config = dict(
    d_model=128,
    n_kv_head=1,
    vocab_size=8192,
    activation='gelu',
    bias='none',
    tie_embeddings=False,
    init='normal',
    init_std_down=0.00781,
    lr=0.00588,
    schedule='cos',
    seq_len=256,
    doc_mask=False,
)
Each number is 500 + 40 x the weight over its row's rms, rounded and kept within 0 to 999. Layers, rows and columns count from 0. Numbers have three digits each. The size before them is the row's rms in percent of the matrix's.

# layer 10 MLP up, 512x128, rms 0.138, rows 364-470, columns 64-127
107:504460468482448477476488481467545533483447492486463499506561520574500429485530522511430538460479488462559432499538502441495535385570462486522463523493469508517438515543526495544448484452548475
092:399480526504544516574486403469486533486471546540476551496536497548448522523430465497495459512534458546541486428561548416440535524527529472518588498580461488433467464501538526516494495551451471
100:474488470448441457466502431523520504455542430455539531514475469556581529421480549435475511554528521459545484475491480448511441513448463489456453543499473469555494538491474519498598424536480477
108:493490497513530489454434472505481567460446468501487509504443493476462556503461500467556452574499477524536480540527451439450505552487450493483445523487476555536530613498469523540474458552523581
102:443487459508513506531539522511458538418475536427505563464481445567477532478445495451474501579409531455617505485465515522500446460472445533474466510506486445449512505409517503463432517527468551
099:522483507489529513483529446423572527429508442452475498520509474517529467484441498531506512537395478526512491520478503502512451521510557494497496557486444494491476607583513570528504474493464490
093:488523503509554471479503471426469469536442544481522488534407527481541458456492410489554488540505491491530504505542538497531533479528439518484463488495573527538549529521477499426529501581524482
125:503454515468518471530452437443490508524477473428473536519502447565421527495492505412488550513510509474434518459505430549434448468485520546486473533599556539491441488464491561542501488425465473
100:507460515503522531500543500475421499562500467492528421512480558548515526535447478524567554460471561529482468551455491535403527500551468443510559502557509514501442464571535481524548474520493502
093:539513454504483484499466500503457539492476556494528461480506516557476458458475520504432531530419450511502447549528562525449484412486524519501574589523461548471514475532556532472551490514460562
104:500535538521461533529542530576489488499495444451540507452499443513386476567560461525470507529495514531503509513472541431558529493468468515397472467477520545532490512493500561471465431504490463
096:468516428582493522494455462487521489502443479479527540500419461510538493517502544522514520471472494508539487499451436412485552543464525473465495505476503494467613508461502509533575479525560550
107:496519458482604472513516540505518558514439518503612540528464492397465524513423485528527485425507487506530515460489498524460511467464491566513504529513552473531443561444592516551556523498459453
108:470536518547422482461462476486517525446427517576515487520455451501449504522573503426448435521493386460468409451505432436508481490570479502567457571504489551494532544557483494479536436502503502
104:457509547509551542499467519504472504558526438499450464446460414457461511496530535479557492499581526445443528534571538452469505527507520517423588520494502473543506468379494467481478441488557462
096:501495451525509525572450459454494460435513502514496519528530490460525535495507600486444515472504467427480386477529512435485514418485452532479508482520469498499476436485500488464455524549517544
093:479590492512567505448516511504522456476482531490449479510494482555460514491450547498511516462430500477517473434468545571469411445509464504495612552525499416493437517545437556523509467493489450
110:547523477553493412536507546520560487485469443478505524503486557539443460498463517534503480479493517459495427524523524499481448470469520545485440514457507512456508546444513559533409483470459496
102:431562432484474435514488503483477448515460530464505500559515412501490478549479543442493547506506528554515479555530541532480469502533539490527581525584481511490553478415518481548477463541478444
091:463480499574469546511441564530471511480565564471504473476481502577494518508542514412484470516408503491512495489514518488471437455537489489518499428540462535534542504504469457410537476562493458
096:518520579493474497465457476433510560510483478561503445463505470543419542490504515541473490495522513526525459463481471521448428471592506579447506460494439573510510541458578481551507493516483491
108:549483519534435558534538471548433456542431474488488483499506520561453515459604514445466457587533439507472502512487560469476484490526526451473517531456495550520484446460446515525442523448518497
113:478437530555502499504556555520523472536562458490484399535449519502522528453470567440450476592498487468537566504451518473448455471488481503520523527516474492546420574468491538476562487457566461
100:493513512502408567517421454491530470505490508558517464559551465504461468532490431458524526556533473454496491487467490505515495502488513528499583551531464559490416496535546566495445468548513508
104:398464500573524508512458446449460526453516506399480583593497468544516449502513518466487524457523526542436499433466492531494471492468540474410428560512438493515510486497560512497526457436520492
095:544475458494472468541460566555535515509464477512537537498536445557473479506444464503533486553492506491486425418543526531465489486507492486457482501476489500536504483558508458471496537542524458
104:502515586521512472587480517478447500483506574441488551473436488531469456491496508419539514455465491563543456540484557478517391533509493449482518457518446504529518547572558536496536492494551459
099:448495390565496492495546503560501536548506476465496513476424506499495483560493458482539515464529411490455484520482425468420477539516451539523513437523529482573534525542498465487558513603614465
096:515531545428507491515480490478489506573453524462407483473525493395432468435463528476516441546547526497470575484548489509558491529480452439476531537495572475530455472477547486455427488483497418
102:478589486531629510552485500513483457560529491488501448446423441568522431505535526509527511456382542506522451462545448518477528480503423446538541525514464483556580536505551488484481491537514500
105:448472531457519450478518486457438472493523423412474468498425562468450505495513502481489533434491524447536485461462477578524477470512469491542516555606517439430450521537506444502502424474456541
088:436512532543474467473479464522460522486525497468532570498478469484535535463510527553469527616523487457498533528557542521461470515532469504556539551535527492437467522450425484526527509577531412
099:518472500525520441493471535451556481460577478470485514468432446498428517556451493508476461525525457550513538503484511536534519524545519466547521552589557543516453533489498501477536416495572538
115:488533482435482460432500468477517447496505498519516483497438415538492485581502409487477516493550456438554517541510463481467493452464535505468513487522479460497559523499531565480569541487494531
105:363535535457564496522500434505515512494442508528527490555508543474398479461518469502467461593463490569473504500458448545480489538504477524447502485503450529475521500505590516477439576481533494
099:479506486496531417524428474475409538521490483490640479472478484434502477430525571518490557524530489508458536454468535549551498525506454527504482473445452521453509495520522501468543492529524570
100:492554488470540463492439507470560521445495514510493543468551437477488556527512536503511479508530460484490511501485506531441539473551539554516563506515562488471550532522555509488502452496567509
096:540561496496514496456524570497470534519450545429526576400472425430441538466507421488481497527517527501491465545489464484514548525537530465513374498537524517451514477503528521426458509480446466
063:475460468476514515471428478495510511532522566526438408481504499469585495448456573444535537474524478495478562453487532529450486519497495499491545544505475444601558489472503533565526507537454455
107:521484483514534418515530503490475558499488530421495475548460433487413554446457468427460555587500488394400497490512464475489483462458427486506476470502537487479507464482461546445517496512561511
086:552577508459434543489466556510511384533568453506476431542536469555497504444435581458549526457484562527463530549491487495413509475527441466528563530440484490523500464501479563592478530524459523
094:468583558523594529503515452411499465514417523585446503498531562469487505505419519476519534563433465582546569528529487501492536473507536519450601519505470536491529439481539521428503414482545447
103:572504553488532484420457494529520519490522457508583574484512488467527400487424510427530496486472493437437555557552484438545577458484531522536468478465566492423484590572509520505488568460463464
105:483462539432587582523496551507572463480524487461541413487494573477522462523482594495442473488471480490495559516522447459531562528504453524510546557484443427552526500474513518503493466502500448
102:471451464456513514456525498457461438583560496472538424487529517517529504547527531424552567478550502511495440508499491473547498522481518530482459550526558530533526481521577535532496488516435545
082:414491496512457555453507495552526470476550437496512453450605435519529558465480474521506514505565520412573518466470500512505520547528502525422507507539536507480501484478527539476548494465510454
101:507528462497495463476496490484520498498526446539473528440387443633551531540571536467452549530517488461460512474419569496516452442514470476508423482567492495561515492490558476570480465479487495
102:550532558500503523452518526539533470507515474545490426477451516524480491553500419474552508488446555512573542457451529477491473559572469440399564504594456518451540468456468525474540522513473511
101:572459526487503523549437483499528527485501432452522510514478472571468564535587483494462520513502541562490515538503475485497539463527530466553470516526483456523441484450564483536484469543528437
089:527476477470561532527523435444535414548504504471469460517476398480479508524524566457551504524545460527502498465478438474573452583477536512438550486467525533484458572436449485495547504565546454
105:443547510490523461402492493569407492488517541482539504497477476492451474521564496420449482488460572524507438458529496476514554536518548474535469484479477493461397479455511520519530457474554420
101:489569405460520446527510442511477506548487490533528489495542539494471492535489524401484494516563537535525473495502507494494520538495409489457456468471509588429466504480452496536548400487597533
112:495492492475544474562490548578379481441539543431533434571549479528476531538452583511446440523435524515464496514481485524469517436538492530457566539583496521497480465463457481478435508532453495
096:469494507498474484518528509571464456532552566540430490519531500544514533472479509456482495492513510498564511528506530502557458443490444546512523481496563629422439479419451507463465566424553481
109:470512502467508450469491435527470515500484494587496470554521496520469472583578479410491450521432552487542474553499524517564519446499425530465472512463418473434500508478537454488488494499424515
089:444482514524571470442399515485525512502538517477463487499514421470435491479482558487492477537458489506509518415520554545413497522504466514531554532511527449555509515565523465508529552569495569
099:472500501485496566524543493530544477488505528546519420432482490504546527472494600502474591489583493481509596516504449468524545470492467507516508547518507468490504478579563526519460487514485514
097:452475492525497516484484491496489492482513458448471504547512447510511467536571549457447456525502462515536488517491440460495610487502446490523515588512560512490519506492528410443501469502484554
091:451555496459491497459529486430525505496489469573476576494484460536510544484488525475513495537548558452528548469415511504493375492504462500480552504536458460571562534537545550595480458544500487
101:549505469489544460535508433539516484503485534468487457510438505509429449546515484483530580529446545525506515448455473497498466463553507482458486557592608455438480527531529459496510535527523457
094:511511442521598468491485442494485526475534502614450529494427517495427479414468480519536515579524461462429547410466491484497479502516514516503483453627543509513445469488411514495506490441561443
105:437505493548525473458493473524500486465390618491504489500480504539478444518515517545525505436388511492526514445473511494473490449537462481516523530523491533584489507478497431545521496487481538
103:487568535477530428533459526475499535578490534434492580488500453557527483431421487529456526475515490421499444577544464462501542601525530482514509473467456500555520481470526540562474460472555537
085:531529468431443510577524464473510497530474548472583522516504486453501496536529484526487510463482435439543515600412467441573476613497520474481467474480529498503502553474482512475457504477527492
092:482442461505578519504476452430492518510541517484489521445476468512542477478469566500470503580484503444583589543460562506494474493501529593482491505556502481521529481444509488540480443599425519
104:489568505438532430495483410518496529496461484460389464512539520545503569464525464483514497539470470477474478570439560552460501418497490516520548501518534477481555480533492503477565465524575478
102:463480527462516495440543422530467519457520512566536464435451464477493484485531510557511437483489535454487525462512481404511534553542441481512488518516562500528496470576515530522498560514487572
091:492509485497443507498600506439457544551517496530515492525525512525443509470461484471506445572511502517571571464432458530564477517495446475568447499582440497543470523498463553550531465525502437
078:542443529584506452455559530485563493503506468530481538490470473553506515480449490523531542524548466516465515531555552558486470511521471571508505517612456492504481525515479430497483412436472508
113:496479506467498508441463504462493521491553511506470488508470468491491442494493425440510475532517447428472452497494421485514507496495447473463526439479527530493510566573526499486516499524556549
104:391573441495561479470498505499492503521490480536526498468386475572474512583440498534550520492485499449501529462543476453582552436535455521480471460475486520513477499444526540418433439537498519
108:438485480468508615530516445539473488461522484406549539458462526527470456484468461497459507507424493518481512489577557523426543495559439526485477480481436439439523547474500442463517533416463538
108:510501499548489480439480425505463525515487478468469558505479480484503407532516510521529512574479513475510530490475570471469504525412524458413500506471499478487503488451479492449561528493516579
101:509559539426527509467511550470513525459420484461479515424483567458509538508491503458518477489523559477488467456477566536482422465482536467445438548542497465521467465479503519485578455459478584
104:458480396447441457428617461561479525505431512463473480514576493477550539488540530462493610526568466519519498495439443466452475509425434500477488527484511499467543529543460515446520536489499507
105:548444471492468507521540474539516514524465449473535515479467431522469528558486519484519538573538533480503504515556470496455478519545543527514520608455502464488454551549528532538481535471547438
100:495546424469502599501474531509517437449481551503565503476452493565467486402467565507513478516543452486534551530477460527520481516421440506526532469474443554540507486549488466500527512484539499
099:408478459533525538528499533564537447436537488477538438558529510452478490466471526517482400500550505540495424444614491474489492505467492515545462512504460508454498483514507528503506491462519548
091:489455497483595442544460486467494528463436446509517477538562506527529474530498536560516557541511510504554476482512498405473545463451502553473553474498444516512405567521459486584483580524497517
093:496551501488553474494518542549541529487401456437566541543520497450525514469487514479538477523508520508495471477453492463505558474453503541541546467612531502476452515477531471437435492519518462
099:512484559456441564515481489492453443466495498455513529456476484557493505545569551482470498566530516525518416566492528438473483474484507489460534578466442528525537445414493517498590472509548486
101:470442492511483513479497487500523501536522504532487592541490481565496445480461548482435598556461468453511469534458479475520424530566486468556496413494429568503541547482509488484451468429516493
105:460556540489500486543499505473461488553489477500527522483448554576532505442514458554553500511513492458498454531476419504469450431473495473475564451536473567549497527473515426440490517495546512
098:518518520489498488502501569441570482472515443563500493560530558460497550494441510478461582521496539529479449532460385492505537505501521503528521546565528550478518497563523601498540502435516500
104:518476497417491497443515550476529494457444556524520483557435515526469494485463488542537491432512546547534502445496535528516496469561476512521472535479492512524461512495557427502542442539528514
104:464558525507504484423516532473537519511507431469454468486461549506570432542503531528591560526558468536486417456487498494532507517468543569469531565447510498525446486534532480517462482486513498
101:486508478491500530466534475501491486499540532575464483354465458530514544555483567430455496494549543499562510473498579480471488497458505543479456545526474530476484513468490528545440430479537491
098:462501499545475527465464515557443444593453385471464521569487448490505465471558497513515506566477493469486491404487508451453492466504541495454552498476532560446558489486508515555534445525486493
092:561547510433565558498481455421489485509518508531435504559495479521511465526528585521461531522501532506458499532409443500532554503473519498485546456510511558574465502556560416536476502514511413
099:557548512512570537488513503440501439533522515451541510523423534483523531472452490492507452542520448485563531420507495527529494535498469537518541556574461442501524517538528526500418482515557471
097:468575556513446518474545470449529504497444471452445460514471494474481467519457555507545560530554590584504521507579441514517440504513502491503508544592425421533522524511494534520521425592476440
103:526422469492471496478522498482438515457444468501543506487440542478498520560536519536573552524544507465484494434501415472560537451453459489502484482442459533516545493434488396444467504532489511
101:520575504583503444470489505475541464517506443518454488538529477551437476538426527454505488521521587461466458496463514488478459477512528421470526490478518591496507498473440544479488490509467544
111:415486469477488514498446486476534511463522498449526478431489484447518501422473533467450498482469461543504515525506432446484579501478559568452397532440450482508498526444515554512524599498509479
092:564490631488504466488457494509497503527518451557516475487535467483482459461481533500451479559570479585478483506474482526479518501570552519511525589469510451465491490451487439452415501465548455
091:508493432555507531424475500454599581509457476473499480480478468547546516494476459476441537567541443466471508479535520484479570529480461537433462528491452550463547451506482486490543591486618476
100:500499474488498583474425527547416493550485531516454544508511479531502478490497455507520520530442453419443456510577521425504523554517521550447514576518454537527510489503459468496492521481441531
106:443557489571454488452582378526460548441465458524441503506533489524478493493550600520509506537421453470446470538495549486447488458451549495539472533501509495521517493492466536444512495519499519
094:475520562587514440522462562494588552474475481484510458436493441517502469464437470506523514519566498515442518540506455497514512452513502527546504450547491459562505441566475456462520487494498493
099:509474490476415492461595455555519492514541459499397572442444501513572495522514510557495538497467464551522494558431483507468487512503484467521544587563476487544514541499452532569524448493509504
100:389514446514531518481468470523492511480468508540524483557519508462498455412386493532495507535525457460462465460503473505510534553513431526473559560495472554508567420506455508492447563520517570
096:465447499432514524524559532513481536460497460567475445491506445462418443514522495506413508466493497542562492434466522469558504476497417519499490532483442574479472453452431446523456526470546554
088:459531489484473536477520451498557458494475480562481479547496506484516567515434490511537530520517520443457525450490512556530403500504511467452521514519500528467465460502481571490497491478572411
089:400491446520475511534479508521520479498483467500453405501546528489513461448520491448553492526524450504514459413584474471476447491460447482448482563471459505527565453522485529479460518486512532
100:465477445481438515536479538544479497492516470486509533492440473527489447487520506473484445518500505532532435444479510542452552485469474522507505518572515489510476526578551537500529460437486501
083:516526448473527561540505445505475494472460497440490498589515571461488449477507452498449569503500489455427486476504506518442544531489482448414529459519497544473509525560443468525504499536490577
107:535519552488489532452532502554499530537554472438537428525518531571468501530462495526498495472560544513490522487438485520467485512495546532477524505545490526459496468562515451503536581531482462
# layer 10 MLP down (transposed), 512x128, rms 0.0709, rows 364-470, columns 64-127
116:531503508499512468504523538527477526522499518515483530445469552518546479533540483500474508441511394538500532544524517486517473558515495415503510450575495503515478492454442525479462493584509497
108:597512463382564529493481453491533484495548485551531459444516499436548536465576487549527518493433505461542520551533491504519482476470522509483459455486498523558497474557519531484517518384469464
095:476531571570503490514503524466536432495481524473454453513501591472494432594578556467489505492524511480491447460424481451529524429496526541534537399521561547450476511475490517441504527511580561
099:487482454465451520392464570536471508541448561492539472542507448547468452539493567428533504521511491449525419468503494498495444529507482465554566417528523537564457457472525541485444557438481528
095:580476499530487525566504517497563550558483496505553494481502518543462450542578544465461500417521491527392474537502514493453506511527539442406479531533535528502551490504509488513552509501576421
095:450475580559504573493487504462470471452401494492467589524475551420506519525469529524463419500499528466471464470435483543521488488514513550469448518577515464474481492553517433489490568532463441
096:455567485525498491504483560478454487444510453544532500545519468489461470522578544494528389461511472556501464583466531486466480455529525569508518535565506521553543521461488471416505522443451451
125:518517473399521453438481457475504466486499457439473550571461487551483560521472540537531543489496446482495506459522511466400410498549528550478465503494496556491430542485505531494492451511550568
102:439471553497441479533512522579533594470508501503504459560567476518479467547499547484489464498428566458448477464511507505474546471496508554477461473460521548514479559476484538556511474525459477
104:467489482462504512518572473525579504486508473438480525479478518430568556512502477480552469469533509554501505522468422441541519557518522512502504411512454521475502580441439460504477545516530510
112:528500496486582462414496403448497503473579563554480517577497479476518533475461512476508500495469526545507446482484473543541497451500488541579537487503480481465525446565476476511463485442452457
099:450487539495499467538488480553504464515521516511488542532516519464598529456483482506473477498472469451468656500496473484521568456533508577527467450553567510514556484469480478557497510439561522
104:463554494494536485458504460557475484474533462468406401488480425497528506503514506536499505516493516495553549396504518478532560485490530524468432472528552502521480510492511518516438518479534554
111:488499451611505504463538532518489552499480480477450527494500480528465522504436514540554499456559544438460518502459447449472578482556473516497529516508478511473447365398494501533510503435524527
122:511499450556444562427512540514566506481540475451504535475532474518542562508502497541427543461581523525473520515557514481444555485535443428413512453527446462547520479509443499523508570525532503
101:615445497476553495480445510482520488546541521454451493516535500460458455511540441534525517508520505493424491522496471514513545483426510490491509514473461493490539520461542417565566575495483430
098:455513444489536535482518475495543480479592534466504514515523547509521505520479453588454532504493533454533521558474542477510551533505514484465483503410531509458438450503486503524523460501555534
110:487520423465470467519453561499438560447556495540512556486534429453536536523481469476471541517518404512546532453495497475478532499502471593512513515580492500543486483507506476548559519483447527
098:560498508466527583487515568454491565534516489553480487444503578463475467457490417500494392519518490434452515439499452427539532487496460491473487476421552505531485535502438483521521490528592495
090:485492481486518478546481472490557464503471436584479524604482507504477502558477616525495517525512490525547477534486518573556450549503496475491507536462544481474501504434457486558521469507478566
095:485599486539528513545549514518589457449466469452551535528468531539579532489406544491486507479489538534488527517511556452518549515453431538519503505476502504471489528478446512447463567541506543
102:501574482511560447480464520515576513549434458491453530458519508464501448496509402474444491431538518465552513516478567496475540478517517474537476486528559448490544552520439506472502521493461506
095:464532515542507516447448443489524447510441490498560521460513421439477483533521513505455491495516514477481483478488530493501540495517549549532512532590473506401544423509420442446440544547434519
091:522419468454499507530458511556455518500464486477542498530467536481556549514440548437519459425490482605526469503457554514528539562492442430468509493480585441481474499490473535455517551469496534
099:505532486409513442372471458515475520516528535465520479537486499555528504516484525516562493530551518571474537508546527441528467436461556520473539491471501511409526505492533491512439475495487574
104:470490498458462544566533453460474512506496521479477505526486523450534508477506494538491543520474538516560491548455481430522460448490498543544467470491495521472515614514472554508559441512467492
105:528518477508498519538518566486458481550507466510481467531592529498535501599552490528418523478493525528605504414438518496490501474512554525438494500489506543485479521467559562531402512513436483
097:462499474477606537544490557461548559558608504544535439450533483532477498420501502467420434503491572493451560475444510536496539453459483450489504520520494519439543517465463480486524460485492530
108:553553525491493501526488503557597499493413459576452485543536526480639502441559468491472458447526498482451482483473540467543475498499528492430440505450500504527553438517443498490494450590466512
129:485491494546540577510478504522594543482521495489560448460495547462494524478419533525487461517432535533440498500525495485467462481536493494484490452448454539540534467485572460554470558465528519
112:452540427526503489464492496484590546569420513435478604541532471477515531507577443495455495511470478464440541579463497509508492519546566417458470473455465540509480439450533458561452557466493482
095:466533493474530509523476483472499518447472516519535455509518488522454524528563499483550501445539526491482508489446450454474514535548521473522439438486489481586449513578523447486496462468498578
099:469510478511457540530525506568524520517426518435465537452562482425503520481539501543476567478446555528488509558506472470490480515534590556510538456490482401559573537595469458463573516507418477
114:537516551517509497564449484446427497526545557520434452580536453540556521474501492546543511560457552491430486513505510446543492459501522500533551466450521544464523511473440538473547424439500541
101:509516406578486502433505516491498512543467472469503463458448529581524531578515541489519566508525498500476561514430575407488536498565470471473486530506501555444482469454447519507537495537519467
103:481488454561510448438502440509471575481539519477523565502491546471532502506522528498536463477529489514554500475480475581525527430560457513465503485448516512505502446504577573452462555520520544
082:498478479470495467479520503512531546471527455445553484521492536520480540582504451516487466524465559545584428506567535440502501516515506526464469479500487478552445481460460498447467547499477507
095:478417535517513497559515473490518477493543406517519451508525522536568561499504520559479489526506480502586514440516450519531461511562432515425548518527428575501456488504448516535557485530479520
069:536517462503529539470506506501503479450520452458487538528512553455495562490535511495489492533518533514497466455538518454566507487519505520496515523594484552465502450484541456450483532514549509
107:481469541483530537453464507488491512487521529495502519495508504591518488508470525511563466457537508543533476483523545551507492447499518504489512506534462501464464536463559535580507461563455463
079:441466503606537467503498479509548580488487574408491489470538490498547532571513473498471472544493526499555472521554500442573541541490602579522426486510510532520557481484485444500500533504471476
093:429471508522468539608511567461506550499387471547502432499526482490454486601592481461501523512505539540415489512475534539501538432467546467450485523456556499476546444491502487459522486478509473
110:538457436530534455566487596531482476425561501508455527477453526469517452508522514569474548546500515500483459494462447503507594433531486508493510535511523448547534536486472499468533558543528422
103:499454523483455541477486471453426508553480595507478506486497511555479461515496468500434461488452497532539484535428501548491479505525513477475477478497532523504482502455509513496398467519513552
103:532426497549463498506493468541536512506536528490462492540533527486473557512476537421454494538548501459445527480510548514517554418531509497537457495396534470537543455449567492513478464463425515
081:528472492463465472572544489453519509531438542498509541549440534497480474515510494515441466487469506567476491486552513429517458461447495472571511476493437558512504459462513524519482494546509492
095:460505480458507500486484459494492421511523544455478492486459579503535440464526457472517511474547524485531425480515505529552454398501515526492566540530517524485532475548437515525588519438524449
094:473476442551546422492503523458465493481486462475541487482534476538433523470542529504567434491519457517540477514589463511514492521430483522575531453444488545498412439525474506517521554442484489
109:397552485555510508492546473543573434525519587438485489460576497441489491474530503544531543493488463480466550527524515508516488517499443469531520461438530511436577486463428473447558548513514464
095:517514479504420508508515550528503521497499516398499553503547555508479454501472431504511459490492523517565577555560508541458520434538526511508471503463454487522500420573577526483489550434428515
127:497536554530478532511457472489506463518477518490515468590516588514516488492485552495511513574523520502490541496542531508548508458468461493505520511469441462474472471514499489501594415489454563
095:494469506550448470508472517513437424495546496443514451410460498498514510494486525501489443550482491478483532485511543561487481530551518524461565436461521452596479467534530518412439572487483571
103:505536448563561448535441458510509427443516431496506493511487451404472498512501449481514479533440372500506402532515547492526456515490512480536513496532517453499460566556563567431542488504471488
088:470439502550526566520429480470544495506544510554494532483482543490489460492477520535523501530487474483430430503512520527510517507554473461551483530446452465558566525508531467530514495573530502
109:532535520465398529492507526529438462502541508459507547449460497532527508505528470498474492533570496441490519487434482522465420531501614427512467493504528484549550518430469512546471460527538431
092:434419523503483453518541495478459521551497438410405445430504486578568556495521456536523442508544442559590482498536503448492523536489521550547522537529527505567506455497493478482551494501447473
099:440470446511461591549621498545522516519508475476599507502444496558510539482534450481502463500436519495500511510539512502462561435481522541442502456528502559493481480534508456487440505544464476
112:458428476436514424554469442473513460557462435457512494464442528542531536466494428539550520521478462514524470569532549414483490563486469466556500453451536517507535558529454534417525525503504546
088:489451485549463498523473519551560590417460487463473497425536501415469527548486440595417526478455496533584494506541514451505491457537529482512517473428547501482563453451451422451530536505497479
095:427552404449513499477437470479529467520524514501521491455581505448484421464489457494541537460467483547512474558467501517538525500438473536554425469452526576564469462549552522405475497514441532
090:576449534470432490503518525472542518529481477401502495446491514470506473544513535454532510496499539516569429605548514496465507552500508451485483522445428537516471499564528472516498515491482516
091:528495446464472489586479573537509506508577489473471500420447426570536526484472548487511468499589495475550541472560510482462512542457509551496514510486535495488507479465553544494470515501490376
101:499459535483544496497469461447548515505499575520451472469534519547544512472500478489409507451511433506528460467504472539479564479445492509529514471508548461460456468570495504483532540546513440
085:472446444547515480436483503561455554444440524477460516442533517544530543444465473465485468558458573543522487458559488451492517470516510527540452515558508527530487478538436502461465468482486486
090:480479546534438508528613518486509451463488495464608519474464489526514487502453470563455500482426386513517508470527464445451535530553532497520463477545482534455463475446518451422509558510497491
086:464461496512444523429542569502486526475487529527470515567535514501495445519496483520555441518491517574563610520527476472458527529448530533412522483429460518499538489504527593443452484518493495
100:490502564570567490483486449517540508515453443523612456462435473473493441583492518527467509501509492543602481439497426508573487491490522445554479465492505519434601455470503486492540506455491590
092:551517497470472506522525442490483625407427536455477466483522481446499545532461478568543513537495544542531414537493442514486471476491486513566566472477537514543505457459553440534549540479458469
095:444447503493506562558466502513500505469538498504472501494504575394543508484534417487424467512514521506467462363464468491556512470501555463482508475456443513533528462492520560529557541516538503
104:485557475534536505447456473492460531546561485542518466528497451485487461513485476489530471553455527501543464435463464469502553513422517539444453424529505488504483510485563532482503477499487592
104:603516477468556481462500529514432500534477539410539550462528543453493555494516448530569466542535514530455510473453461518497490519486549491427525497501472500537518513496441516490492509523551493
102:499391500492513446445507535466512485488485459500567486477534454558498498483496483516530512462541405459585472522447445532533512471530516483515444462463526554588483458529524603546498522610509465
100:536522418502445536478509485470516470469485543510477573551502506499468575488468482541522525481486424530551517560563465478556503573495452552495510499493508473454497504557587556523431507452479520
111:490456451455491439553533546459444507475491455543509527462514496519451434430449525544484528489585551544536536469496505509412544501508430576456487504453475476492545581464491478491478494548472561
103:520477488530492559489495444498520504553471488514612498412401528487487613505457544466500469520512591427429548412544551536493539472541528510486477507426506491466552502489561427527495502567483443
113:540530514445529560518563498440602517476487558515507467427563579494435512489404451488532506560526434492535523512500516499548545464505503450512455549452512468537429576526511399498453547539443506
095:513463591467525475478463482549498484508503474562505468528558458473435530547518445474503514490512493517492546496499501508475527491524514535496518479470519486522458481517580509495495468476453552
098:498485505483533488514480515537446531554413515466528454587530473477504475466423525467541509549520542495517462513482492607472465528421500495449463496403469461509447493450477391544420553519531526
093:507578504468483535583465495534431423481556513537550473528400504515518488477479489454495523494399534497432536478497483579434515543474501514476449431508555450484556449464528529500527558516524521
096:424498455490539446554573481493499503549522517420567522453515584466526513517509463501490442518513440504534456495569566447482509451515513512550451507521511592560474475532449550484466493449423509
106:497572415523498491463509498527575547514459499505422498494498456503470455514471407510524539490461486444541566463478522500452531547482520536499510467508549486539501507628507574505489392474460492
100:537471516503504577488492491435484497533465413548511376439569547478545503486488465432493516466513560536522548432488560464502509483479526495495459518513486427503452518533495561553542533522458490
105:517504480434496548454514512497498455407505534525494513483446494469599470517567465576445506512513472597513534469543530501563521486532400501460497518463488472480477475512476530525464584423426500
099:482484556541466494526485493500487548443462502543581459502505465484537468565554612503501525536526459479459498524478424582489524472468481482464509486481439474509434477516529443502523512545429500
102:492481503469522466535501479508437548569481550438564480482528487499506546617457468491475504530576490523464451437512491521507437531559467431554458497445448545538551515542560472561440506424453537
096:542501499523522495670458497505465520486493545500517486467553430458468522516566551437388466522550503494507425521513509453485516507503507495544488489467482497498461524465550473478494474523488451
099:500513505518452497476484532578488568452563393503450477533457459512548501481525474524481424434562427443406496486489546463543442480549568427553504484522463473526521529452577504448493565571526461
093:526507488465497389563463511476429439483558545501570519486477493510481518544473470495517491534500570442456508504442483553493551460477518539514478507500440486457572479493426440504499460508460565
093:532503487478452510501523482592576521499521491512499509502468535420526516532514430507433426559425525486559427536466509469514481482511450452539452422468488502497483569472451471460564504472532560
096:445406539511451467518487494583540548437542486449541536511549578491491556504440551518452547497511533498470488565486506436553462454445497465493486534457524480489429502493483414479511498479480542
103:533562509503458501523457539534643461506512466490534571507467535492516542452421469519461522485469542472520462448517494451475494510530446537509426526506446564521514486563492534439491453446500421
102:411527582570497543516412535550445517519542545452478563558599547464508495461539442537507477476440566503535510506439511455438502497534520464482478456520499525576549459472457504497502449487512480
101:494468533475495524525508444488498506488458546463527537475488429485523544440483405507522539579497439508497505493556445511529526521464462537431457489549529515538450553568501544491464565519537513
101:513458562473535504512531475476459450492425477453520461478474511539444526536529524507518419511500511534584435484522515517480464489429423436538489571525503580495495580612540534496482453484488544
096:482520508569539525535525491492498534504536538490498528462495529514538489610508502513446521538460507512469527521585492466488545499511443545482503481449602467470514466435520474484524503497441436
091:532434603457544488498539578479568473510508500531435538575487475494485437548482540433513475464447533523477464482454515542557525505526522389461494443468461406543476539530528458523521449543447548
101:478509580547457507518489584468532506422489465471432488495483507536566532524513518548430445467525568517472531517454455486545562383505513477527500452517557480523482443509552463448543456489567497
098:489486478469463478507547474472492458506448595506418515588502424503456531558544459560512452467529547452536510451457483513527443485515554504544508452524436528518550472475556508459462467434531538
096:429433543542541502521506490493490518515493481551477498589558523554443537443509526409470453482459530532562422486495519402517476547517494414405553553478505591513466512488515514474527529481534492
097:488450533563449502512520475514501547519555477488491519373449471510512585461553520512482527443504474499465445491560478495588530477535429562518483497526558444470457520548507465575526483466468505
085:493552474552529484521479447473508443508501479431396442507542455513526526559488489449491497492510528483453559580475556505512537499540516513582445560480486475514528480538483511491456552548498474
096:425515538490530482474481439539549469512558531449570458526477504480478494541487440461508487528438422487528459495549498499508469436537448530570502519526523474563489494472460495503548482455459415
097:457465466434490434573547473471470545505513506441534523452463530532507482497555467473455441478482459521548439574581487409509550496502492498573483472520501544514502522486515498469523489514459533
092:604531548520511579449476501517536524490475497452531534456476469499488521588531514503513489449527535505568467552566517428529547452569501513537515440547542444476487451490536495524513531454487450
101:511539467513456495487497414443436548497522524493581505468485537539485447528485583615591591522566499501513471482496513438528450511533479504526503482468453552514526442452464474396458510446480556
081:438561547501448494552448494468519552501449529449541523457549530436518529529464442489475493486488553526438526484467430424579522486558507503540440463487507454470592515476501483485549524432504443
113:485573467492453469482434522494507465506513500491442503480511524472525515466495511492529524521520472489527492560578528476462483484514458487514461529572568446482522439430436536514502491446541442